config = dict(
    num_hidden_layers=16,
    intermediate_size=320,
    norm_eps=1e-06,
    positions='rope',
    rope_theta=10000.0,
    attn_scale=0.177,
    init='trunc',
    beta1=0.95,
    beta2=0.98,
    decay_fraction=0.592,
    decay_shape='cos',
    batch_tokens=32768,
    max_seq_len=256,
    z_loss=0.0001,
)
Each number is 500 + 25 x the weight over the matrix's rms, rounded and kept within 0 to 999. Layers, rows and columns count from 0. Numbers have three digits each.

# layer 5 attention output, 128x128, rms 0.362, rows 0-127, columns 32-63
525497459513514539484452516549489496512482483499498527489519504516503518510522480514488501492530
512482477498476495463548499523489528503457495485502514483510500487522554468483498511522500510538
510481480513479496502488476511462528520527496503450469486481486527471529520483479499511481456541
468525540516500518472468531514502494512486476472525464488489501488485512456452481465492501509516
532493541515474493527502495524528501464509502502520519511509505524528515501562467517517517521449
498543486497515483513497517506477484512477504493519508471507477476484468479497518508500505464472
473543509547476523503492492495489521473539534480530459516509516495506495506482518486488485476498
508498528486479520508507492498549489520495475504497498433501487501464524520495476442484477527524
476474479479497472446478476470526476525489540546482465536489482501486534530484519537492500458494
541516478516426487484500498507512475494479488521502513515498491452451514550510464488466473505471
463500505506503491502561464492501487505445519551529541478502495498529487516466544521527548523505
487462505503470502507460497522495528506488473490500478527469539463474471522508462515502476504478
511518527530501493506489514522444489474494518482540497490481474538516472462504528509512493525541
497460488504458508482505530513479474479479472503545510546521529501494559495509448518512487486504
465478489492526481507479471509480488526499509492512514531506512510527466492508455520501480483503
511521474524490503510476488484485484527486566491511484499518512520521505494460512513487478519496
503468533486452506471509488465479533465487489440471496490476484476458495456537505474503485470501
480501496501499481539512460496469505471504514477481496476517475514484453503519482505497443461485
468503463459534531551499481482539477511519505498477490511501547502515470511501531512521497545513
479481523497506534506494491502497514515549521506487560475505522497537548470484521532533503502544
548482524492525508459509531536493506488511473482482517461449480521510498495516492497519499492486
504497476504481499479496528523494493514478495495506514495479460541499477481528481546537508514489
482478510468499510541485532519530491508499558494551525485491434531470526450510534460533467485524
495503505521528511487550498491504535479507456481488509472522470486497492505488508476504500510478
474492512494543496480538461476498466536509458529494484460513518465459495494493506470481489513501
498498479495511452494500518521532483493483483502508465454493461515527481541532527509498499515469
508501518508506494529469490549542528519515529511489461543517514502475489472507509498513503488476
543517504469519504556529520522518503463512499517461487475493521535510526493506482456495530535513
511479499512474514510487460506490546532511513512512465498505480546515506469516486519518499515514
505488500497511499527479443497499479481494512536496496504503472500509462499460534529466523504490
495492509502509508499467517508481500504490549513514489552526507491506490495528531517496521531499
514496536500524507520527517489477492500544513507545516525494521486510475471443507509526449526490
481479512522540505503511510505480521556497504503486435528505510451482509469485419480458484520500
483505494534533469537484486475495542463496529503513501486475534471526520462466522487538509521562
512520513485480477506503502492489530472471522493483537515468492502479499492515530548530471486516
486500504516508485509498542472488462503534491504485532496484512531521503460505503503493480508493
484479518510480507546474523518513466542538508475521498474481509495466466451487517508517503559565
476495524495503496501481509501511493500484524484466491500510520500496493538503460551522526523490
506507512507500482504511489439502498508475494477513488496491514470499515544497494482491498535485
546502544474492478496480496518503530487446529502467486517542465453515479484506494531452513487482
510498506487521492465561483521517507503488519523512480447476492452449495500505491495515491533499
526514512502518478521508518461510531481500501485469496489506514512493521491493492492510506477509
482480496477545480483497558523488485468510485514508499475509498483505516492536503483496468528513
474542514493519523497515515452491509488539490516548517528499472531527502460482494511501533496476
478533488506496501469477495485496542505502426485527503475487540474525489486498482513514500469521
466548450496497488527489516519464511501483476480499480511485507534477498478501520504503525443483
505470474523516512455511487476445450529535505548530442523468518516477495527534484412509465499463
470452485513497502535544555471500498515508480496522536502519495506510495485500492497468518516526
563504481499481501468506510551463472444490495482518517495513506491458524479445498498485490503503
509541455529452491503479471511487528480540480487483516534487456482474532530502523495519491509486
503492527496469522528512465503538465489510529493516490513527470515484520532460503482544507481514
513500537516498499481458512492471500480464498512465470480507499501511477461491500505462478525457
544530456498503486500524531491484485482515477544473493536496507526521517497464489511502498491473
463499491535491517528494463479494476520494506491499523501486484498526547533517538500517500490534
466519450527517511498518517511470482531548461507510482487488531465470519527508524498487473510485
517435497474503523506555450493532535535532515533469483459509504515480480482525472496474499532491
494499481512485488512524477482542509526477493490519508538501508510502478517463486521482498527514
505471505468481514502478489501521514511515462528501473529524492545499483497496496465502475529529
481512489470470498489526471480511482563524496486489520509504492518471519527507558506511516520429
544474508471523501474482488481503506507527470526457521493477489488466480499516495492497509486486
518482462471492511465520504495476484509508480534460494487506469457485505517509506519515457541520
529501517486517471549486499479454527471489510511484524472480462479511507469486473502500533503484
505490483514484520493497502503491503486536538503507514504517514496504474522467503469523507501522
495470462541480541498520466480518472488474546505489494473498511484508514441505489493490515498528
495512483496486527482477517484497525474494531492501520495516500495494520453478538486506524492536
521487493511543494502476554519533525513447514534527498493542490473528456500521511514500486536530
485495486528572523523460475438518448444506518499464544500499551505504522504533486466557525507494
501516478490484507476509486526522473530518535495491521504521495511477538511470524498504509512497
532511459485519491475512495514492512476511523493510475529492497532476481486452514466483484509504
484522471516466540494516476534500487509528528514468517476465503517521475537474498537535517526489
471478513516507536498487492525471509477522498506498535504484524544553498486512507591499492481482
486478536508497526478524471505512478507522469508517512506515512455472493460484496491531485480521
523540513510493495480458467469495523566527501502489506517509503520459540489512520481477488530480
509547514494510465483507529537486511502525521526471511482506513482466482489510483506466526492484
545474533436501528524514535509478497519475447470514525500494499492506476489514544488492488508483
507517496497465481490524514496518508449476497518528487526513445505479493493493445528462468506476
497510462530480479532519500454493515534524503480507486524483531517520498499470540501467487537528
538503480543471484473509518492515503481469521494487504522498474486510477499457499493490529520491
488459485511480505489503509502465499537499494482511485503474501538443482483470471489494464474471
502461477470437500503504437489482489526509521500509528504467521480547534531475511522481535504483
518494488495500498508518541516505518517509515500523556509466477521550533522495484483517502491482
498455459494491520468507481511475502511498522460491479515491523475546527503455492539454465545502
502488500509470509510517452524505538521516500504530537455538525492475515504494503508520524459477
528520500520469525491538471491520513497473473507483488461507492511524522521481501517498522522512
542483475526510506508515503491498538477540473439494520499475476471517512484497540478504497484532
496492502481511497482497472525471476532485476506508516522526527538536513503525498509484492543486
536536465506495489494529535499494510484521523492476498514530504513508493508504477561485468492515
508490463501490531483480526535519515507472488474488506507494507489533523491514491514500489511529
492472539487490478442528468512478528542470538484508472488478498494512480515511513502457518519544
510510514493507479477462503514455536495554471494534515497505547544498492501534513487510540510486
502486445512503497517507475535496508471477512505501496499505511486507523499472477517529480523526
520497494465517483503497517495482454501456496543508506471508527491512487482509511491508465523511
521483492535494503470472467468542477502521510477551516483514484519502482483479522481521489525488
485483494541496470512504513500531476490505527496522501490466474451469505516482439486440490503493
554468523476510519441488517514477539514500529504480500495505483502525477508494542496496500480504
518477530497523504479520488533471486544488489509496476524451526500522484481518516503511522483475
495497526491507500570465477528469493481492530540523492507475481531512427503482493465476530497454
520469492458496447552485489507532535506501514516486496501511484457472489487530501492489520460482
477485493517460517515545466516505495507536492506482512520514472508524474546543502488498503482506
506490499494474520476512492451521547485497492503498471512514507501477480479508519497517467509485
490548502513477477530475502493455488521482447532526543509508498527518497490519479532490513520490
481486511458468494473474500550456474467479488465460479527472519522461520467489477528497449510510
525524462521481494477514529545501519477507532539531516499519438506545482464467507508504492498529
479493503498549500487482505502497440491503488530540510467518491479514493505486526481494505512534
515512504468477511516525495514502509494550484497533511494478505494518454503495478529496553510481
501512533521531514531485488503515556514495430517496509544541469521457473511497466500500497476496
514523498499472490529520501479515512508503495486493512501494494498481507497522504500497509494488
533475518480489498485478494497541469568476541489536508481479480513478473544494545473486516517505
516529417502493494509515509500500482520504489491510483469518507533505498517542509513509550477495
505477504510495480470458499484490490517510491482505498488500472486542496496519499458497504468472
515522496470489525478497530514518488436507474486481518539487527527519527487551482500543484514430
484527485493457493546458447492516517477445481497544480474512487514512518469490495539494469518508
528512501508454498515500539554498457501480492513552486517509480470512519506493527515505506543522
465488503515524519485507508508467489522531503476526521475475480460433529558504496454478463487481
526505509467489479492477503496530533477496522503486486499529520527522489479475509523514474487486
485505500556461506519532500472529461546481534474525508492507514470505520500499487506536489489478
502498495501512515474531517476503482491498501550512487509522498459484499506539519550502451451491
514513447495515517475487466486453503513492490505536517519519480480516480497508507524494500471526
498514453471477498488466511537482568514528528476512474509471503559493464567478490511529468476516
500477555503482497522475557490485487450478482545487574516496493494499531480459494474499510507512
500495525507469522538497454536485447522515471514448524453517485493470471473468469526475488507492
474544518508505500513497464466476474483476481512453521486529487560525502478520507489476517521495
519555528525482496502470463520497508487440525502500542528485515517479525458524485484550547519457
530479480466491472515461507496529522511520494497484528504481504474444455503536507489508489451492
526496458506534474521487515514515511499445513486502536488480523477549513499498491535533562543502
512502506481512511495506527490516477491476502512506508493506518480484510455497484515506480512474
497508520496494513499492485494493432510531544504528496499488507532500484508507515427488506502507
541524453538501505495489488497487509450490495519541478463524499514522519509510533550554472451547